config.yaml
num_hidden_layers: 16
hidden_size: 128
num_attention_heads: 2
num_key_value_heads: 2
head_dim: 64
intermediate_size: 512
vocab_size: 2048
hidden_act: "swiglu"
norm: "rmsnorm"
norm_place: "pre"
norm_eps: 1e-05
positions: "rope"
rope_theta: 10000.0
rope_fraction: 1.0
qk_norm: false
attn_scale: 0.125
bias: "none"
tie_word_embeddings: false
parallel_block: false
init: "normal"
init_std_qkv: 0.0209
init_std_o: 0.0
init_std_up: 0.0209
init_std_down: 0.0
optimizer: "muon_variant"
learning_rate: 0.00859
lr_mult_qkv: 0.4
lr_mult_o: 2.0
lr_mult_down: 0.7
beta1: 0.93
lr_head: 0.00641
max_grad_norm: 2.0
warmup_steps: 200
schedule: "wsd"
decay_fraction: 0.652
decay_shape: "linear"
final_lr_fraction: 0.02
batch_tokens: [8192, 16384, 32768, 65536]
max_seq_len: 1024
doc_mask: true
train_tokens: 108600000
max_steps: 4833
dataset: "wikipedia_en"
Each number is 500 + 25 x the weight over the matrix's rms, rounded and kept within 0 to 999. Layers, rows and columns count from 0. Numbers have three digits each.

# gate: layer 10 MLP gate, 512x128, rms 0.247, rows 388-418, columns 0-63
# up: layer 10 MLP up, 512x128, rms 0.253, rows 388-418, columns 0-63
# down: layer 10 MLP down (transposed), 512x128, rms 0.0819, rows 388-418, columns 0-63
gate388:521516470476523540545421480559445548440512459463495514468513514513509497541472501505499502483514500493524475519498428516495482523549462523550542504491553494490502480499486501524503521479470515
up388:503498528547500465432481508439516470538486508514566482517501488455502516508543478491530470480506484513481528534464526519483496501475529515480554482501424514508480512483520511474510519571537503
down388:476520471549495476504491439500533463493541498518555520510474511479505484488513499452482527495510499464459534487474515453533440521515467463474478488449512486503467477491467483495478543506481461
gate389:510480545519530499471512482497503524495484490500482484515489506503484500490491510478484473476495507524520508503464494514486515482507502497532483499491505494498507516457490495505521508502520526
up389:533520553506473467501491472529512488447520502508530529501494559504499488551506531498518525500512499505510532472447508516478477487508505527511483491507496481486534501550509513482525519533501514
down389:531488528534480517479494475479519496482505478502472520499491483518478504502496509488512514517517501543542568527453513474402496479524505511524492485512464513455481483494526518494466494515495511
gate390:547516512490529495561494505520495493527489513437493534487425503487522512528518496513513444502513508482515496500525505521491505509446535511550508473474492510516510529504506445495485516517496497
up390:493525522527550527472494460475498502515463533460519441514513521502492474480508526519439501538498495494483508450509498502517496514478506520502516530511494498510508563479509511480474507488505506
down390:503481463511506516466494527509518491519545462501470488533523520532465533434513507461503498513535516453561501574473489507507486513455515504502468525472513517495486493511525489516554520480486513
gate391:500481509457488497521525475503488487505561542505495490479507505509511496508495496489453522537523528515505521498484510491498507510526499504494467508527519522480534510452492513512500467531502476
up391:490462501447471532469515491481497462513495476495484456485505461500480516525528501536491471438495481497522495435509519490517489499518512470537497491496544502457524504477479512494497463496506511
down391:492549491507529520490513461494497484463525481545449481510530482481542538508523516511518541518486483497484505481493524490487474482512488525520496535532520506486477476483488521484542510482496509
gate392:487507491457503511480499507514479520537539502492492469462515479496462466530506534488512525527539513516508507512496513484518452521476501514484483464467484493448525511478485479519490488514532502
up392:532496504520485482543499488470504473486515500501538490532503516459538506499477465479524512489463482525501523511466480494474483482487509482491480504520510494490458472507504486491502515489492487
down392:511506504550493526521516486488506498483496488511505492494490510516515507488501540514479504488479507501499503509496469551534520514544481508503493485516493524473491502498492534502511490465496494
gate393:501467493497490527460522523479517510474476524496461503486474473518512500486528480539454507550499493481495466517475494494477505453534534471522511481500511519508491518503490513486447456465527485
up393:523505499475531458538506515505491455509460557510481511502513497495475488512518549487518533481518490474512522507547535482499512475484492498441520471453501549534513524516482503494523476486500517
down393:478464524525456447451525448529503517485506509489526504532488546462499515463508490479535472440538478506475503533438506520444452494513475501534505488449488526516501492472485520517509533511465501
gate394:509541514517474501511483535535502488521399507466484503484479539516479476495516500487508477515499534501526511489529489536468479518506500515443516467501484527486490506528493541489525467521501522
up394:536513507553473491546515522486496489537468518500505512503512530517498484478533534491542506508487528484532504493489497510472444514504520488502502479535495502478474533531517481491538494522522497
down394:482535503500482501512466513496485483497506508480475497524529528538497464458545469473509487506447480553497494505468492520494523525471495475487535498532507475543484488528502517511522479470551509
gate395:527479516518501475481513514473530484531528482536516539517465469487473545459469528518506519492485507537478538476519478491487506474480435517504566499511522491524493527472495516483474445443498505
up395:525509478515473518506547534453498512507515484527505503528516495482471515494496497485464527461527504497501537475520445500497526514529460467467531446470507453479517492479492453434485448443532511
down395:488495533519496458474511467507515531529490457494541472510525506462542512515515539502522520516456475553475523492521414512487479510508481511492529494450553498477543478465487483493479508478467490
gate396:468477516472491457511500515535501510517475503482503525491509512466463463515536456451501526476522481526477473528541510540454469481522530475527533491491569455541472517458538523510494494483548517
up396:547490480495496492460493490504435445511521493495489492473522530515512520554512477473492510499560484581515455469470506539522514490428469496485492485511511495529519477545563474512518504478506532
down396:534510504492472513466479494538507448517513482518520496506484489467504505498480501521459465458461517467491475491515473498482455447439547528485539481465519459514504463486533512542507512487494456
gate397:527467469539486511494469544487498489493509477444513481435533480494477535529486497505475523512519483513480493505482518498454521543487501523462502488497536474531502496485462556480535523509512480
up397:542484489491439536540503533466483467512508495489477459475481475503537537521529482468508505481528512502495519518486521472500536501548510541459515543478479479554526482505513453490511503472520508
down397:516486431530538507456471555475512464512486461574509488462507438462456572469511441523521500463477485532536483492479531520500442537480511520469553496524523512489524470500475532476507501512487470
gate398:498512529483492529504480496508565498493499503473501468466485516525482480491514516465491487524526442503478484519481460510493492507564514507493458513523485520493463508489525452491491520510487496
up398:516487467463511523504526514521508487461534505556486500469481542506497462473473510534493511448476523521521469491546526497467504552473513479503496510501508532494437500479507515543542502497500514
down398:498536479492531430511512506500463486513476495507468512519478463503480486531498517504502499548511518523525530510529502490527501480447454498493474486521542526508514527466465513473514490457483461
gate399:506470494531492537504473495513525493525505535477450480509493510514489423482587472500541478479522502489538483483542512525483513474509503506487488484477492515498480500469524495493513535482530504
up399:501466521530501476508540516468477530473503493510539505543464500435495512541456497474476544479469467503480507501520511492530473470506503490508546502509525495471492516487499507517491446504512517
down399:501564497536487455471510501485497509492510478482528462479494484504499520497490513504535456537493521524485471512500496515536477502507477513499508505433527511486522476506495492490491545486500484
gate400:490525489453492471488488525546471480493542500490475541499504522530490504489514468513456496502490531510489490579490471520488490519498517496484499491487511520489503503510495515519493497489518506
up400:480497507505442501491465518487494494488470472481448555495457500522512539502517485511527493448519485509517498526526510546472497493532506452537518468497509501476500527488518533510504512471548483
down400:495527519498478511474479541473501521467537505484459476524513534497480484484495528523513524504511471551471508486443502504532526499496485478495505520477495501496526515489532506475498465501504531
gate401:519489524514523503472493515484490540509523520511455481489491441505522523496514491520511500481540518459483466537523513504493524495498506500498525499483530533492507464483479485532507434492518520
up401:486502486511531485505474521483497492508511462455519519495475512489458456507503489474530478500527478478510457495498429506513535530475516514509504494508492508536496524492537491431479493531559491
down401:501476486522528515530455506492485509508469491511492522466507482467539503503469483506492497501492542512521501505526505516475476501536503497504489497511531513508516516524509534536489516557518470
gate402:521515500515444447540502513489470525535478454469468555522484517522472491505512534486508519513500483518476434495465492475507471479482486471529493458553483530493540484546507467536485469491531508
up402:480480509545495562499523512537522504470512543523506476485506502480520479516442472503470518489504506467510504536501483514488508494470518463497479452539506529464484510466519506490519527499497500
down402:462511475497475520502480489547521494501465456493518505498511512486542526465475466497523503495477496443498504508496483514510440518545526536504536485461461527450516498492480482534476495459471511
gate403:535478499483506518503527483553482509495468496479524479511500487515516451498515483514469510486508508507496480511518497511495470507539514493495513463460482451531500519448524458516499507500521481
up403:513503511514472493529473511470481434504502460479480518489477519488519487500494531492512451487498464532496514486480457484503507468466520492511497488491476510495505500506503546522497450486556496
down403:513479494501554472547500489463511447513499524468501481476463483489517504502523516486471483483530520484511493509497470416518475519513512518482491513511478486506517496480472536520530520527499441
gate404:485497540507478504534545500528505565510541488495469513552507511541480494506478490536536503507486515508521499479496499522514502504513478554511525552495487517499513489553498492504537491520531524
up404:497508488510467509529529493519467516513520532496485473557533467512515516498416478514491487495471531508498461509482523525523496494485512523472530534495472520512514527473469472489511494538540503
down404:501487496461477469511537468515519498520540509491461503533529500452519491509499521528506498493444463507461487480483457504516505469514491513495505518481510537461469518533509499485529456481469495
gate405:504450493545506506473481482519531534523505470472472554475516487498490507532451507508531477488494499515529441505507481475502516514497491502474494513497503525479479493451486515541549504474508562
up405:525505490500445488506521528500479437498496508498538542522501482461486519540460486486491438473504487485513493466502511510510529493498518511538496486522504460443513531447458496499500491476485527
down405:546548546540469512490511476484489468504490476548508453509509542487519518460545479489585498471513560491476528480502445498487496522492481510475502501458478459537489494510494517517520549550488498
gate406:514450533544468562485473489491446488514479479536520504512530529522536492515482494517501501526493514516501540487527514540503453497503516533490481497488491539482487513464485470480496515507538485
up406:449507497521490517504512481471461502494502510507499463529542474508549484460458466505465507549503493484509531459540515529515537491500517525463491531526513560533494479492470481477534519533497490
down406:468485512481462507536467517487524512541505470498451498522531517485494488486533540503440511479556501505516497530467442463477511476518458519450509472521501495492534492498525539522491454470509476
gate407:500478518534535482512540514494476531503509504520500516480489550533522484497495506501510518489555526455477493480519509522500497502511475487499501537529502504506449526490484459502518479506506526
up407:503477505489517513472510558537479449487467473503495519502502517510435521506508533518476516549489496523512507438527509501484491476526536493516483478504494487493539505481516523462511504444481527
down407:498499484507493493498508471471476546456521532514512472502500524480520513478471462528530479523511504464437502504495510510502501523528504521522489516502486509460509487468466461532522523531525513
gate408:559455560533501513496443516489499476504533505489489563491524463498500508492493493516477514533477507518484509511494500527474517487534511497480446465454519503511512498484493546473488494507484486
up408:514511500436520527487505501501520505506495526490545513497502495534513500535499513479539457464454486512481507494519501534504515506512507479489443541521493490514455470487473472483489515456477501
down408:488530507561492529522490525482460489475490478499496537542519504525506477506542488508496465527489447467522519490523499518496517509487493505503464503475500470478446516493489472463528487480529507
gate409:488506477461497471514460502519494538514483508519464547499491540505479457507491505482482530524513459506500492520514524522472460506480511485498535530474469504533522510500514514514469476509525501
up409:513477477505470481546495503509506515522479544523461517505523492488471500511475529498477473500492492531498520495525541537525503463540498473528505504506480527508519523481540481515507545522544512
down409:495499481511513469495477490459497494468517472546511503514496509449485510496484437515475559488493487516532496486484521533479468496512485494472492513503472483518521471468514484531492491463487518
gate410:461528473514508468495503531482528508484504529503496505500486543533463468500481514517461495513512527521467507486504520533495514508505525524504511511495538526495480513522470532468528478469516465
up410:487494497427521487541465500522500508473503434480490495497496462525488523505462547520480462478507523518491507483481503512491495501513510495494549529500497473484480496478536553463503491498502482
down410:515474482521515508481507504509478493479495522511508482517519479522524506473504494509507507506481460511511449541519513471512482492469468470528526480513498501475470508474488516482484466482484580
gate411:501491513530492571500488473512524508490496520476477513491477452519493499493513500492526513495499555510483509490488462474536508478511542531519523511525518522539513532511499486481530478517502509
up411:523481499531478499523478518492487490534501522518472481501465492527481465524514497514480493483476505510508523504471460545484464489457535475486530478481489543547485519467530493499502442508509441
down411:524490506513504518494485513500535515498514523496484494486495483509506444512551493534515554525519561491499480488457495517527520510531519519503525516534537546559506482534505529524531492457516460
gate412:451479511487477491493517530518543480498495476472530491517440493511518499494498461508493445504461489536498484490488484524508501475507499506511439460480497495490504504498503492472490504536508527
up412:543501497524507480459502471481510481496502473476427485508517488469521506520526454453540497501524508496469549504450519492526506490495515476466475513532535529467475539502500480509484467501481483
down412:526541484518528559456491529455487480477501490511492510497538473494558488461487466520475453499476512483538504511534477485517535538489514499505494506467460522502447480496496506535493496525467500
gate413:538511521530494527481530502458479439529520494504502480511483502507519523535501466483505512476441551553481476473495484521486500544461497482515519494474469492551493492505507534465486502518501495
up413:521450551531501503522530463523554513492505508534452507490505522487524503523495480464514497520501542485492549473484517513472499527497501482481540502541466475485492507491485508530524504490543493
down413:490548461473497424474526530449484550491481569534474485487527480509495499501511507512482475543476533483489484492500495467476475480500503531491432490492462531571495490504506488528504491508500503
gate414:498489511508490558453481504483509520502486487526499497456501499489530432524500545498526472535529460568465501477483440475490525486482493516488497517498538514500529523490521495504484485481488522
up414:518506545503536516466488486474501528529462505519492510502446509504514467512507519508432477506537497493493511462514486504475503523459501504485541515525482537496540533477516517468501490456488475
down414:505519485471522469522532494519511509470482520476465510510532522495495501492544534493526479494493473562450464525523485495516506502482491470493521501492510478505478491506460460494484462500509525
gate415:525540552513505470498472501501486504509499453503488497446522460468477496556480510536529531503546534516471462530503508504482491535529521479474451527513526516543509474492506577511525492518511485
up415:501514500471533540447487511437484506499497525479523498526540508457509509488506468507494508480502540489496486455492501483499525507509529510521504486459508492484478491467523511553464485520514535
down415:463529521511434518544501488486478491426513512474501490504484489502473460514502518470523516524485501506511501519518500547512499527496486535530510527504482500485465535472478451461557528492511510
gate416:493500493508496537482482478519477486547490487522490517487516514458510479509519496511473548501509511531495467528517542477480499450456519511485472501492507463512512520479506483511483503511505502
up416:514492506493470526481459486520511518508491491466536502532515509486516523485497463500481453497465465506507500515542533508493485479505519551507501504535496504576479493492493504538478554524480523
down416:500481483516512489506530494496498482518521509511478477522489505480464490501486505478502455526494475499479499497469480484456532517481511482512521473479535499433522477495486495470537466450461533
gate417:488519548507507453537507488505480483510499475476506548499510506497453514481499463473510502454536501530537511469478479472503511507504476502499513498509493511522508494515490483488512485481470559
up417:501512469524556491490507559505479548501487509522497523538497511499460506494491490487505483477502513491520496489485500516516485473525494452527489528525505524486515474500497525534491513471517459
down417:503508533520534527506556510489476495473507513485493477521467493490475466521481465479533550492459502543519504540486463479480508490502501533521490508519495522530517478495476536505460522509466526
gate418:498572548530467525495465521492503521502532488506509506529495543466513494484482523507498495479496480505510535559535479459499496504499496518565500426512500466548528490540510542542510462499520484
up418:477491490538505500462502464483487514549473528477478553507513516511469447572535527496491500485485470503497519528520461497519508561491434507531517480467496522478495521489482496524553527515505534
down418:540478494492491513549496521493497550497519517555427500484477506523469517446520484533515477498490526487479441481527464500442515483507492505529528491497518507501521514510537518490520507485473488